config.yaml
tie_embeddings: false
optimizer: "muon_variant"
final_lr_fraction: 0.0
Each number is 128 + 24 x the weight over its row's rms, rounded and kept within 0 to 255. Layers, rows and columns count from 0. Numbers have three digits each. The size before them is the row's rms in percent of the matrix's.

# layer 2 MLP gate, 512x160, rms 0.277, rows 409-438, columns 0-159
097:123098106152150173141130092164147079167137153131143172146185108155158144126120143139186175116168143107169133144140108093099081082160163164126143105142115155118115102119107135135123159107134114116090139119117084155119115131161128136123134096106103103108132094127124110100147090142149149141113106100122090177123118123125116082147118140111128157077108157156164111087131123120101139118106141104155125149130134161150120130137113113162134149121169151110123095131131172113150129124113118
110:130130105095108120124118111150160160126122155125175139157134114098147089156096173132126125143156116126122118132144114107166152116116153130109099088105163130134146132094129120110127173122121120135106145174112126174123167062086166105119165108144148125094097091122110122141146089136150119129083181157141112130113144137108132110116163130073124123081099113107126123091147144086137154118160176153091105127135109145176128128093130139142156145081133114160152151126154120132107122095130127
106:146123110147077130120156130114137142144139149079151156161111111117151141119134153110155138121110156146128132183115092132120149105128157094129116096102118130130129133103173136146149129132135111123128196094144127101110136143113189126137117119139125136108125103125127150150153134102094119123098118102112117109119158118114144179130104146130159140135145094140117155146112161132134120091124198109147172092130103122206163090178105152122131106108111126084110118085115134080147155138145168
099:126099126092149153091178115157136141128159134129106155113129105154139120113146161128093117119120147116143133082114107165100127116130098134144137132176118141126121130113147093141129120152173130135143212186141123092171075121157133142072144117077106144157123102109161132077155146111123096123113113116138121131140108120119118171153140100136140111117119161144135107137129150128130095099119101163135155149141119146140119129133084166090127123122135135122123127121172153079156131119094187
109:101158102151158091111133138108129143166115144088146173135152122141178143144161071130176158119098138119117139117103121133105116106140098150136124136161086148102083133119104114149140123177138131125178086114130087132120127158109140081169161102139128151115119139147129108178135131130129125116131114115128082124124141093153140121150100164097133137120114115113090111108102175150157127114129111108079169126162125175108163127127138108179101150118096115177101128112126118110137128125154149
022:089150117114072160136148131160182112143150168081122110145124116085128134131134108168127121144123097162112099123121163137134113134094102144125147123111129148129069187131149166162136144100142125165159107120073137102080092155156120150145122091132123147111110111132102117168117160146126145099097127110177155150113099107130064112117138148114137093088121124149149133149151146083158133144100128155116143105118113150137138136086148107130137122132132104128127135123121115159108088162138149
105:144140134127145121139173126167125137131107110156132164129092140136142083149139158155148178113086120109121146125126157084099102129114135142131117118142142113126140144073118148147133158088139088091168085120156077126130142141123098158097103144120119124127147119122129127091125133148150086069087094163142179100112131118141098137072108166109127103112082139096136095112093139150132127107096098130118115154158128117141125163162122092140098128170088135102149153146126095135115108127141126
102:109114120137119121127110149151134153148106133064153139115121151138123152180109140122119147170141100125085131139124147099128162120111169138109144179130155089143104176151121168152134135123129113089155136132191117142139142103127128147137104113078115130116127166082090124155119183146117120096155151188156109123138147156146114113150131098117114114116149137097176124150149131131161118123143092063112157130125130149165111171142102146124124102177149103136136116114118165115107129152126146
111:125128105145166134138128152119139144135142157127112149121088149101116171090146138138126139188124134116143100136129092129151154119086125104135147062143082097125136128201156112148124101134153150147100113153139123146128089114137136118125124162074119054137143115116133139164139131075090118120099135122110155121127107131167076125114152149152122147102100102119125128143116114075109141083164113100115173122128097101151145110113151106119131171122136137167108118120157114137136152108139131
100:143168164137142158150140110086120153098163175121099124139124149152093120086123115148118109182118099183121103108174096092103165133163105104143144145120123088114143115160179127118106096123135185142156098076098094116120131145138094124127126130130111116123101146124098131172135132137130148139101147111125133150152140133130158149127099131162099115064103142101135152140112145119172125148133141117147141125125101123083106111099130124135099110087108140136137111131116103080094141112167107
087:067130123131136128132145149182146101148132147114135110125133162161114096116096117153117112131125152116120136151169106123131091131113129111109147146136117096110124156129104128123129107131130148145113111077160108096074070120155135149111164083139128135115144140127172130130152101117180164135116139166116134166128107102127144059121084126124101150089111128134177099120082135158162146117126134149085140103126147134151140147162124128138127119153131109175139082182149128097152110096108100
066:108130166153085113097148153137202151119119115122159132119129120100120182139171095132171150123146142095168127118161146142134095128142135130131151107107145117116103112158141123152143094145124150131125115119166156097138124126134156172127068173103132138116140142130127125096135071148088103134114119155076119094126085141121126147124111116150124150136154144138060162131158128106107115133089150125161127160118149174126134103141094146122105076123137139100132089128109102114117165125140132
112:091142108144161142131100124122184166136109143179133122164151155114130127115137117134113155084134118105111118164147137136144105101114120225125128137125142154112096150143126138174132150135131092122146142141134118124141155128145161122133159106125135151142162111084178162135114098130137115121125145068101118147117126100133140169130121121104141135139118149154153161125099107137179135124066130154138146114138144204144158132138100102169126147121150128122116119105123132198117124148106135
105:047133151146078121105156122123155120108131133140136138155152082125142137117115061115093127126145128100113141165120109144074113094095162106145155105138111097126109119147101131118118152109079097123112156075145092120100085154072124129125156129111162128105159101096169129160109095099123161128097107135138147132183110085131136096150140143099127142106120110113120145116138136117118094132159094149112150122103102157167156136155129095133140129141107137143117132132115094116142126136113125
109:141148122169118135112107133125133094117155182125106155130082125087150090136134147179129136117120078187156147125141119139114145155159091126121097127099125146101125136122157120120134119164131103133143150097077108148083133117094141128131139095112132147115105121107146123107137129146128129123119128104074136115196054106114133144101118164098104152130103093114141169117143078107093132136097177152155116179139126113095138113133140112168137130115140127097144109117128116110157148114161137
105:154169123146108094130088113158137132070131119143141159122097135094110106072158120131144123132174111136128153149108119101139138126144119168146095153077141117098126144132116158122128153169137114102102152164124162131140119139112141176107099107126101144125192143126134129120150130108095131141110083129123114141100119101080095132098128137144111106091148153085077133150148098099084134129105156119163089140127147126143143150145077148117110170129120111117161142091156123121097123163144106
090:106127110149104147119142140098115089134128162131138143130142149168095130157114099097147162104097137121121120158131154169127119089168157156087155119145154110136138148147091172167107120123139136126156123123136146157123127065141107145135126139148096117136095116157089121100148149112120126130084160142099181106112134144118116127131119144086098196142110121117107105105173150096167150080132102147085112083089103126081114125157125117174141127153151139120133099122148115102131106109121141
108:099168097049147128153121119139154137142088150145128098137107156128118099118106128185129112088192089146074151124099144101100141141118158133116145150112158116095125112133132122138144148134130143132084117126100095150101162132116124122135155131115124147113125108136113128100113116090103139130072138108139126155155149162169074116125150105093115141143177099157104098139153118101140139123136130161106101146110137131141088161108132165150153152131104155121163159113132119136140080154131156
101:129150086129192114154171158109138089132073145127110111112138149139106139087127109165156075148150076161170124076179142141121143118150115100107139132145124121140155108136113122122113155116137121116116119089116085128140146140132146152157121131107140103135103133122103165098147077121104128130123098111111148139161136113112099155124122133131094143129108139129152165133144120173104163104120128127131149135124141150175106120097104131126114061167157165171081128152132149146146157100125133
100:127147148190144093101109148140181102122168138083119135150150144105116129143111121203144141128144127119114116106168120118177105166138102096125114117118084123105142123157119151121128181145100122131122132128119147136162089141130119136103094123100155142104130120174133104128172136173133143140136136115129169132115142113101134092144102117179183106106161136151146124108086149103139094101112138130176141095129150145089167137152136112131105159128157131096136121104146107119136117152106094
092:114127142144141133107199114087135103156114081142125079168134142113142111114124127099081105125145124137166110097163132148121148143110163108110125191111130147121131166144129102130107131127152147119132128104064101114130168098130131129156175153130105121157130127143115130111128142123142096106139146089099153117180133111145141156160149167122087120138109108113148119095138139178099110134113163083146136137110111111116124172075143107139116134132131159123118139165107106142154147098187113
104:085139101145131109133133147124128124120116140132155068161103130096121074122144127080108109114145105123106169110113151113094166151132165120139115132155137112084162201126138176160118116143138128166142128114090145134108104135127114130150164076142164168129120131131124154105135121122139103118126126158143143111113133124086129122107150122094140079162101122071131128120122131115126106110093098129153125118126119144152113143152062166135101119128151146130175111104170129164129093149172111
098:101146156115116153143112114135165182144125145139100139141173135115139102153124097111106119134142107151095136116109133165157101095136154141153103091093091126120141160106156097082141103127144093145105138096151116171151100130147142109094088140134138146103116185114104159080119180136147126119132120146145100126094119089102106119123142133142140119107099091118154147135148106061151145110132093138163114117117129084150142112168128133108184074128124150098160133138127106130146107134131147
088:106165141128080143149061104107130135086159140122157161083159150143113128150136087151146135150115130143129167159138112110140150132148145170113142140106096117090118157149161114110123172151064117123093146118167151140156091143109140118111132104130155171074153136108110133117155106138107104128145126098090153147131125098087155136102123110136150111090129101135086145095122113089132116128113114123155098072103122151123151112144109098127155119123104126127141153093120106130169143149113109
086:186118160126157092133148097135154136109159107130151133187134186115149134149132107102101111147128096125117128127176124077152132134113159108154085143108148128116154131137115124134136124140100115094080129091104142122150108055124147122130140147111111183115121120125136143131141171133077156151121136133114115139148143118130114128157117145082146123136155148072121129134098108125126102158105130148165102090101130138074143166147127152156131138114153152090127118188145137119124125143173128
087:118128135137145107091127117126141092130090122056123118123090095137169100122100093111107154148126098130116138120133138087155097138133167140139115126114162135141106179095155119143159150118150099140123113146113118164147116099108142121120147123109123165123110111142114140178109167117135113141156161086133196132132127079140100133085136114131087129129138081166098147147094115102094133162160092133118140125121115082161094134131121113108160123111096104128156175108144126122117175122099149
098:126114129144158146153105117159182126120099145091116117095186152078134129114143120166135124149157128115122112136087111141148163083099098143134082130141117125125110119157138131146132103132103096177143121146124125165136134146140163123096144150141157144168164139115127124130166079090106112128123079104144141064138125142157125196153108146128126114118125098112148118097123109115157156100113152067134117164128152134127155112083087100137133095100132087120143136151120125139137131148129102
091:163150139163141084127102148104132152140142128154165140120147127106165118101120129141149147154136155136105117148140147182114131119095103135119136116091152167074159169111098142148158130138136130100094117162130128147135097087104124119135169123123089132132151101161124144157126145112129156108097136128147121145149135094120104174103160122128158139113182113124084095136134160099122159130115112144124157128131136129113061090123165075147139115138125110113144142080172103085110087111164133
099:099099148139076114157125136135129100083168142117180153143131121148157147100132133155152124120129157151144106172164100117106094114136156159133158148095106127123159146133150175155129110128086145159121120090140137158095100117140166144113160133123156168127128098126157184123151100165097122170112099088122140079115137143124169126126093138120161142136131121103122126127100115115109140150083182153165112111111099165114175145154102137139108123103125090137126107128145152129107122155141129
101:101118152130089108094148119148129132116128139133101101140121183136085135093140121099112063141147149109169145139139097105092127128111172082105159116136155136148143139149132129074138117104130144128123142128105115091147161138135110133152153141165139137147119125133136150140116105090082104142120106138155126138150116150170191119171098146104125081094114132109150151128127127143146053100128089138106139121168120148120093109131114147089096150140155140161123124138128170094126091101127149
# layer 2 MLP up, 512x160, rms 0.289, rows 409-437, columns 0-159
091:143151146095116082127137173100105182100114130125098084113078158089100140102134128116077081155093122148083146103105144150174139150104113108125133140104129085155128176134136133108134127166130154149150122141164168101140126124089140106131118145165160168122103179133120138149107120100083121111166155147123166084148119125111110171128141117136119105157154111117118148142116146132172132123121113168098135125133126120119144116126146123084092101138125114154122151117164118148100143135152118
095:114136106122145149148116083166193142132151150176107104140154135095126139146124115161160086120135096111152134130096097131117114154084139157100157172174092074149125147168184128136126125102156119135122170102110104109123079131148184155125115143137140119100128134123126121143108084117109104139129134073133188120104097125129126103137096128144139127141151137176120144142130089122139086104106097125142147135120133135111114082100135127102118097107127126165117126134092140120149144156125143
105:111113136145083149156158144105169120157123150074153146173152076095140111158139161164126117098122125133113131147098101126136111092116128131092105118121093130144150126085175118109135150098132147103099190113146127096128125135109170142128112139157154135104133088106128153135174114141125114137146149099088118089100115178128136135091095111142135154146145124168123159128131130137110129099129178129116154103124154122179132106121117157093124119102085125121110104097126149109128170111156171
100:127149107109103092145120145107120133122085153142111101151088123091085128144093096142144133180135133083082113157137140129131129130144116129116161146107107104110110124059103114127153125101103118123161092095126130115129160096111129097190077132131122096112122141168127164188103147132111140107153138129104150074133123096149095100102151112093093143153152137091109133104149122086105123159119119107119079128100136117144139144127126117133122121146132081100122132155123119167100154113149134
113:152091156109086185134149144140126120089103144144086093120139157105087131135078142117079093150146110114136111109177105151150110136132127097123140137116154114137168140158154139116129139065127160147081160152128156150152143101136133166115129183096143107140126103108150134104138101139145118141148137125115178134128112166117107148138144132169103109139147149145175108132118094143135127147110123124154132097106105096122113154131093133076127127151147141112145164180145126135130138074103132
023:113129116151121110161123159183124116132149134169129105141133130145118134140142149128131159099142151134115127124096102147099119150117115115180110147119144128147126092188119109091135105168137133084100131127158150137130081125075142135093092103142121155087136172152096128074111117119124147127107100123133088152138088138112184130143110136114128138091129122111082106128118148148173151135131145094131138189128122098146130149149126125145107073148093072127098116106149139131111128145148079
105:114113147089122120108095104091103101142125164127115084141155117130107142110092094110141088158160159123109140125152113143136140105156091101109146107114124120121116150173148091138124060165114170133119168101071145132119130116131140125154129125160127153133108124104133172170105146135102135144159147105077098138141162136134178110178115133173121140120136110162132151119176110137130087141132164165118126131120152132105128087102153156152154155109137092158158119101126139123168133135114130
097:090137082148121115106085172133132120143114121089166132089126145083158136129133152146118128142140156112096126155125151114121134117115183149114128156148146077140116158145115156139140125119121111126122125143176117151174134102121118099145132120073119127152150164119129142151126164117121125093194130184110062087108156111161148153119118118147142136119154124134166129114158144152121073101109109088133148121144150153148123153123111147110145093192131085119123106132150145118148129123116155
119:120137132106117115169134132099124142157136103134152132130171141141142148177092108152124135091073158115102142079159161128102120126185148126109105159149124118149134121102138158099162123118111126127141078092113173090107146159124129128110108113201112180122129137141112130164138212171153127130164113131112135118124154124117127122159091166117099144134125149126137138110147126168138123173141109160126115098095124120139121146131107153122142169148100158120138133151113107117097091133146118
103:125075115131135109080141117185111115136125113133110130118134154121142119158119135096102153093120151077141152134140155179133106122128136131102137106136118188108137147133076152169120148156133113107102123118156193119141141115118167118112139116125129145144155125139102139094111129092154101128148128158138120145145096098133099116142112144101160110173163145155127121115151154168110128118129124156094117124130144146159158135182140148137123114135107060098131160131155181154197129109117126
074:160127161102197157106150114132130137138089084175128136126102122157145165102106149098140159115161129164135133069177138119128145154116145112155113134146119146124115150105147106115139158131147130127108140133106112144162149101133134080107173121102129143135133115135143152123123118139094164099152173112123145110158137118161120154124089106144129165106149109109132121164132138178123159087119105143152173140138110118162133121083132163161120135127128120126101107144175159188144095087128108
056:126123141120145171106127139140102160136082127111126131150142133175143120118094159137148117154129135134077140131130105148114111097094120102108111116136147139140162094120123128143135105101112107129164162189159100119121151122088146110113125107156112112105143115124117137076114150115137121116132155133184109104138171137149109133112129109125123142130082082122123149091140143145122118159109114122092161135160087080155146125096166128153145216117099138168102095125099096152156084131097134
118:167141159122077128155140106157098150122119140137115141128118108126135134172134120147156123147116108148121124096094116173114127168117136070131141124099097126143173098143116080103125074140098118100114132136140103148119093141132111104107112156102130127142075141181070124139150173140107090123125148135144119136101092133080143110120140123145116138098129118097123086104132100124152106136161171115106127109117086121155116157185140143093109126121089146135122147129148115066092145125135150
096:220117089086178116111087118128117162148122122122137128113117151158138121130167177130156115137111112158144125088122126118153170169138095125126090131117168140123147147120146140119144093122201156157139104164119150124137175083188116118128113150136107125143111138159101130094150170153139142130145150093156106114072165160153148151122131134152112102128145151152129103120123132135140164124127155117134120115155135097100135137104160166135110122148131134134141131145141160138112109118124142
120:118128143125142113133080144163148154106135097131154116114147106186146148167095102106139106108134155107089133147124153093160129143164169202137132160156108117104157142172103172126147143096129088112155136135119115128170128105080151136109154093119113173115126130140108143125125119163141130131138123115131086163119178173116133109131110084133165086125156136137143107148168134103136131142096147134118131091124135152135111106122090120106106112128116135081125108104104103101116084157106115
097:162163139133174145118120137160170148105103110144132125119117098103123144091118126120123115128165098122090142116117141097123158118158146159168106154069135117101126121105132123129120117153156139093099113165118168130130067172137109154137120107124104156112199124092126119113124105127102151127140110157119128149063111099104099134113123113148123119133150183063075148154148137096110142147139132126157110128125142117144090111110078162105153121132095117132122139101156104108107133129123104
089:104126113128062160093116103097122096136140140098148164137112126168115111141111119120160141126113162144154107141143139171087119120159152150127143094100135141152102166127106147156164116115153127144137128130146148123125126052171114156102121110125110122137109134144086125115154128111149118158110145112118163120106162160091147129134129152077075186106151134119138116114163120086154114099135109150066105083076119137115107128119155098166129132123158123135124158145139121141152124101119106
101:140163114121142156140118121121178133126146149134158153138173114098107133120183201147114152089132092118151110102135137129106098171125155126098118128136118140139164129109151154100155148133142144131104156107109139109132129084160152167095059192132153096130114135108151121117178109121164113151137099117128142137139103151112100106135144113163139143147148108104155134122178093117108103130125136122113094151154141170119150140108094135110132139106176134141153117114129188116095134140129144
100:132140078097155128169162141114118107086092139146117117119099128133108111097129118123104107167138077155183163109123128105119169104148145100113131139158155083106131147108133128127131153104136120118139090111102116152123167122135140134183121144121129068150105121117130169072133056121122152152088143099109159129150133170118102131133144133134128132130097135131140156121172115139084129101161145119142120139122134106189105105123167154090161111139130126139128112132123142108126138124173082
096:150139091075095142109138137110069166109119156145136146116106128091120119096153123070116094114140110141114152124108158111095168087085141132150122113127174107122114171138144122139158110138107134147132096145142123138108113118110148160169138145146089116121136144084095157115111129093087108114116107142109095132134121160127072151085174146118068115142102109088097129167124095106121122122157104138106124146139117135161107073138122136098158101128115131121114098122146120167119115141132133
092:115135131146119114083172110095136122154101099143150106162164126118136108130140136107116099104139115150161113098137138162136133144145185131102124192108133124119126153143130111146130163151122114121132119115071119133161144086144102144173159174125106113116091120126120135098116150100140107094157141095102151102173143104146132142145148147111090123148134113093160123096155153169124122135101158097145133146116127113141119160092148090156141125114118143102115137136096101165164175106201096
106:151118151131120136118138105123133170143154147149135142101136137122122173136130122154153158138126132147152100138141071160149109101138122126132148145127113135171091065159103115156120091111142137107133147133184124128179167147126158125092130174134128124136128158128145116121090125160126134133146130105100137119119117099134112140144108137191098140076176147177104129143113093157122137117145169144113115147128180097113121131097121097127153160096091097073134133142103111138112147120063140
106:126131155118125111102113138124115132092123093128155103114127141109121156136142132155114138135198130138125090128168111135166119168095091165121143142146117155124144119141090106193117118109108129063123140146118142113108145114119127130107173136090142123137126091097148113141149130161112121155100119115079131127083123106105126132074125128133134118122178132125141121145134126154087064153093165138145152121127131143112087144147084144129097169121151177132135145073133102097142109168099138
087:143122116118132134157200135105126144135098103115047113160090150129110122138126136161117080132103137168132086139125131113099106132105143155127149098156143173146164137104126181127094124102148131126129131120092134111090139159165101144119125118127093125134094128146119161089106180127146118153117141143105142122115088172140110134126110104107138151167159093132182139119116132140122158108078188145134137134157145111105147152149126111139114136159126144120122115150147169114162159128142153
092:157125159097113114139144095103151110132134126106118134163132198098154137134139123107065126143118119156126126147153108087127174150101171112159110156126163128090128123133114147126129123146114084073082114126109121131147129078150124076122127134114114165157126120105125130132113159132081142145131169089115108122138142115137072103154130126119138102147142137090171087127085119142160092159158125147144119111115123115107141173118110156125134116090155124090155095152155134105117145135165132
077:140154140113115145092109094150143114135102113126120127145134135156134114131113088093080137099108111146113181141133112104128137145144201121148089102095149112118128148098189098091122160109115101095078114151126108151154102117120111142138132132131141147136120115156143125158101124099149095121181149106121144179135150135088117133138117100099144113169161121155124158158115070133136145134137096133137134124118140058162115153111139108123188159149123159125151135102134117118159131109098119
115:118139121120100141125129117147092154140120113137124107152088134185146137121131107080143095158163144121174103133132147137141106159097144132146146135093135134121159118094131092131124139106156136082120159122118111121104127110124109171179101108127109097108116125121156133082127126121143134118153094128161129165093099113070167093107128089142145153111107077141116128165110162132073117137103089116137155100106106133140124135175131129129079143182119176149090107118127145151163143150108126
080:112097140092145148129174113140125109114119152113091106145116151128078123142129123129124112131129092117149150103115108067143117131167163145163118152129123100173107109142151109115093126129101121144139154100141127112136149180138139125123107133141184106126120150103143140108112109137132091122147134086099154103129102161108111072128100141136103111138064144116149139135129083159138092127151147104121111122104122126144197163121094184097135159131134164128119126169079148139121168138089134
092:091091127174137149152164137160135097092114103114114121122157094177146113120094159113157133127130206152113114148160124174173123163135127171114140141120119146140126108125125143142128133141118141175135117140136144125141096152145140115071137134143132140143156114202156154151123112143177114124117127120141118066162113134139131117115118151122118114144144110085135093130108125120103098140136165120181088133126122155148123123136095126160095139148157158102106140182133139165145144118110139
# layer 2 MLP down (transposed), 512x160, rms 0.0788, rows 409-437, columns 0-159
089:166114131138159127093119116106144114183122127116135084133094109126099167138123131154108076079116089156136121140125116153124107131134125120112157122170153110154131115115132133169101153143081149126105134126156157082164159141084147126129140163138165140105115155103120102141139141070128109099115113149118165121147088124171148144145104145139157137109110161096163103136100141184136092184105139153127130140107122172120160124127126151130116102141128075133099139101123109097132116101130168
103:186095123098139101138139167138164156129102149149106138154116166098117168144156103099116095139070114134102118152119144162100094133111106159113133151121097147086146157125157128161124114106109095107132160098125134112144133130124179128124142151126150111118126122140103126154164152132065124091139138092164174080157130154086136122124103134173145138138134124159091122091119086149136115110118109105131153151113124115145099136145147117135170146141122120127178111117104128073138152140159144
100:113121148132115181129125115177115098139094108111160190118190139104169155119155171121150104123092156097113140115101135166106080104133144128125131113088119121142169133089134124134127134097112110118136115114120145140110103120114158134122121125130146156114103102165116075133182125157149113114140131078094132132140108155096118180119112142158144125152169152150133164100138099122096145146122161133104134138143082122157111124128062131165142099151111129114115128128141161106108148124094125
093:130128136130096132129112142112114109140130133135151085203104133098118156130113110165149109173148124106108132117115163125121167156117136166113143130084120109150107144126148129148126172110057102155093073128130112115121144131115112110145115182171181131139138132071131136116143162099134137149168140132123116114128131135151098148137090148127136138127108090119153178113111123081113127133113143094101085138155147153091162119126171149152109180167146112116128144148126114142132126125169123
115:146093167128132158130105169164134132135142096175109083128111121159076119110128125093120098135144091105101120140194133150127110157154160067095112127104160084106165122114168091083118149119146106117139123132133097132106126086125133153110129150149130104152111122130140146114140102130111110139173134147101155136176120132139125130128107144136123095112132130113150095127103104126139172156088129129111093128099145140131141111122105103111143138112186198130160136149145102167119124091131128
019:125123148106106131141140085164141106165094141091162112097119163131122132084131122137124131160160146111106087154148085119130114078099117089163141143158128150145121120128120115119127172140121165101147149113140139072132115174131103172147100116167187114122165122096119124099124114157117143136120159077148113109119138136099166110134114107138138066138138139089144153138172123149123141129128126158160087117105128109110130154103094148116118126070149122093124159147098141134125142130092154
102:111142164111138121127127136091092137124130149103104106158133095150057160125097081115117098103122094117124159126130145160134130123147154132074099120109094091123107122144144114153126098147075171144109111129069113102129149128163158106157162163142130138127134126087120118140099146094104153176140138151139106189167160148135145129140139069115132144142147110157142093131159135115122087134124144118133115125127148142107118124118136164147165091106109133148148117123152151074147139145102150
101:143111125122096142137125132111156132145116083112177127103132166112130084088116114143124112141100122130114113127143152127158164099137165164087143140162125140159133132187144161074138104124188117113170155121166114166112133085132138141145133130115116128110140124098121144099153146178094140126140146143141118103153139104121141131142132124167160137146099110172161120152146115141162112125103094104108106118144106136134141127113104156177133122147130085093103107110123141114119209103078139
115:126164131115144153159147155177117159156127139129113151097122123148143100187106087147118087126114142120121177117144176064134133093156137139147129153093103116149119113093141121075155143109151114154165108112121163109135108141125137131117127152190131152098113154140113127160080132148124120113171157137127139099092147117143127130124115158097108113184092120143158124114141147142135123164136095203144092152114147142126088171129131134116116130146133101131134149105123131133119106154155134
100:148136104132141122156166151136145136119147172075152094104131117129138145120113094099119086152149111134122133129121128090144111128125124106148099136144134093130127128148128148129132083066138131145146163097116120128140172090153058111101152135144109117158129161108089148100077134100104116126096135156119130160109153129108143120135096134145080123107073117109103143140137131114143102133068162133132145109144123114111128174122168133159119140104130165124093102109102137174149185084118133
080:149102132125184144110098089131096146098117083189114112146129117118137125124165102088137161137161129112122136112149190108102144135125133116131127086137126110126161134083150145103119145136096115147126173140112155116152124123144139149144171155135141122140130130160106104111116146128109128100113143097126141130156158110151103156154099122139118121158137098144144133145131162126113118120142118089216147147140132144180136098090125125145098109122119116077085156178152129150075138156156121
055:132118082158149127118142139134159098134137140144122119169134127148120104083119148133120107117088159132109148139112147182142131100101128098162089152112095141112140130125144108149148130131122133083137169146090161095128105135109154118131081079107188100116113084130134102166164085140109106101156109120143146094176132151115116144143106131142139129096139147134108137131148130164116130131143107104159166130148117077159076098158119125191095144166127158110169118121127127109116112096129141
111:142124089167157154125095136164154125140110161118140129098127106136156103162156105145104121102113123117115168161123137143178131176110139174095087101086122110115128089155134123132142129142134116142113114125140117131173115123142152128125117144119106129122085124114120111082127165138104099162113160092144147104158164135125183171127142078139160137164101119116165145089136085145129109110118140139133128127153099210125160144168151139135109144116130129126183133146116119124112149159098145
099:190084096129160137122112142082117135120152160136118120147072135152123153117129134130140109103133145134126124114155150070157141119119108107126131089125143112145151122100162121098159102110229156150138114134157151121163193117146143130140135120189113135114147135139098130106134166103146120099180156130141119130097145164112134137156093127130099089149094141134118103136108099140141124110112164085138110140157144110101148142139117125160120121135131115113139136160156176139109135153130131
117:159162152108145195112090114168104158144110119129125174077144129204192144147093114145156124128128124142085146143136116093119151152166131160156135159119128133108134147134157121141148132119098110136160124114153104146157113145085143157107147149100142176105117165108124148147133111121142166119093123133137095125077124114150077121151137129123149112132145110132138133153108121147147141164117102080150160148137099151118114136127114125132120147153146105112098147127122130083166090130118160
100:093103111104132092143129106136152163107147141098140121140152091137132141122113112134179154157150123137122138134142146132178156106092091161123115149124110111148150156130147134119141121137105155127126114170128159078128115118116105118131128107167119117103116133106095115113135146163110097106162156151191127146123080177144087134117117151127070156157119124110144137143131119078150117075129148131128076122127159118119099100099148129104207133139073088119148117158104154142127134111131131
103:089126132147115139117131103081123085123146174113119133155111082161098146132122143136146152122093153135146119121119119160085105150167138116107124098136106130177111164119105143124160113142173147109170141110147122124121122063193119162079127123109082118139125153131115113124113164135098126141126123097123126111095145148130141169130138169122107162121154156128153136117157124128117151092155130138091128081143089108114114094118141085179177111139141128139140160154126096107164093118115133
100:165102106106141161129111162126120128120086168175090123136132141123103075112122139173116146150121129092155063110108084147151099138132122149137058146084140135108137145112153159119115120132127091139112149102128108128126140115117166114152148163109149155106120108093136149147125134125087135127130127122089104094131104134111117139101089104133139112114118176127137159111153112113116132142195105139172101147169149131134110164140146109161120070110164106130131130131159162138167110111136129
099:149139138140115103121098131123153107087097152134100114152110095139118131129108155166143169131097120103103127133101129100096119135112111145196132091187117185107144106109082128130077128151101119137120145163116169151165103142122080098126160117135138131148134167099137146164136132137079144161161157167175111145137155140142136076138114140134130166112121107122128133169108073095125126131145156123133113088130127098121136128140099167153114160123134105107165109107117114148151119126128148
104:170122118167131133121090099159138111132145147143154149087125151115130118142161119095083145109162102146128139126150123179122127148170125148074126132099119114135135139126156139127147073170147159138128124115129142096142107146147180131183145145164122128092114114147124113149110151120175208153109097107084103125135156126160147103111139148139146196140099175073103127140100130115127130128119105102155112123127111154145131141085123104123145082128127143143124151151134140145153140122127138
096:126191103117124128128112105100159128181145092114151093148107139115146112133133155114092114122138123101137160151099151088116123162201128132128095187110115146167177124143120111126062127124132139114089147119170117130098130135092118132129136131126137168133092149156163102113142127119143131127162137131111176159147148180130147172157114132092101088116140076147123142124114085159115133121145156125140115118109127136104186109126101104129128109137124126150128102146089123102137132148143122
106:169126175121127128122130104139148119101148147119087197117126140151132169132161109163122119149128142142126086145155084163153108108134070164116141132092115141150097098128151110130176156128121156124121172152158110149148124122124128135104090178117109103108126144078136140138090140102125146142161112100132124101105141122181134142139157136141144188093130151127121132100175108101149126135164138107116115129142146116146120103171160098104148123123093100102097141126103122120148172135090125
101:114097113167131166095105133121168154165108096158106185113128115152156129150166092086160123124151139123131075153105079143129142139150151170137120121137119150142156138122187132161128147128117109138119095113147098115140163118153166148150094111089138150104166118094127121098108125128121115147113119118121111088104130115114142161167137141150133141100115137104143136106114080115131129118110085141128084163123141109137146136151105102113185102112139145105138109175091165097148123154099106
091:132133130153137169101122135143078085136142133104156115136108109127117101107131102106072152129141171115113113120133169140129089141107098139151099142116165125120158113117102118144097123084139131171109141122127136091090146137171173153062116152142143130136134132152173114137127157117148111156091131156121100114161136135138122136118127099084159150149134096170151164135118132141126147156096155203121154153120131131154142177116160170132097119128139126129102102151159148081141125114123099
091:137100154128150108116134111096151125139123169103096149199162212108164124151090144121114105130132098107157096133151114103146169149137138100167111131148145120098142104151116127124132114123106119108134148114139128168110124099154090120124143153121150182123133131106155111114125128132056115120151165125141080159122149127135118118135126157092117141149158153085153142156108146143087130133124135121140125123128147135078155129130150149128163100092185168120116149144152119133145125088158116
085:115153146136129093136142095171120172117133182106141158140150128170106114101094120155115157148101083151145147125104141107171181095136121090111109172123130129195140124142123119123128121125140118116104130141106168110114148133128107141121151089090139138134152161125096129123124124163154085128078121139106139082151141142152108121083140143155081131115136121153125153135160151135129108113101099117104133095159151101088105105077125128146131127148066105127133122091166124106115134150130094
108:125140123142131139096152144128112080151129112130130112126090112165169105097159118099104082132159133122171137137115146164133108147100136138107150160111142110119135107168154127171067157154150145110151176132190158148134118143153116166137071097124177106125140120130148136100110160134158145126145117112128101156114118127086130099115146095130118198111139125144156105136121124135131103131129088100128155112091110150138145133128129152133067108109099107160131160110144161116126093141104154
096:151082108119139173119125135171152150109139120109141132166113143147123096152112080091121135144143102134118129136118108133122139099127166155115099112147111111153093115164165081135156136151100155151081098116097092133146140177113144150156099123126165155145143109106105144118138149097127150085116116122126165074145158119155144138130105104088131131121131149093136109163113119114166105106156151072122086116132115128119155116120101122091153149105144136081162096152153112157163142156158100
093:062132121140108130119166152113116118121151112125135084121134122183128149141109109099148143098102124129115107172136121151115157127142169181155123100194134119127126151133130178134124145145068132173130108145106141173046120107164169141136135115155130124148140143150158159134156125134135131154128114104157135105146132122142119127110113142108113153094128103094119124089085137133115097105118143118139111154142105145101113111132099087137112167127113139135096143145139169109085147179150137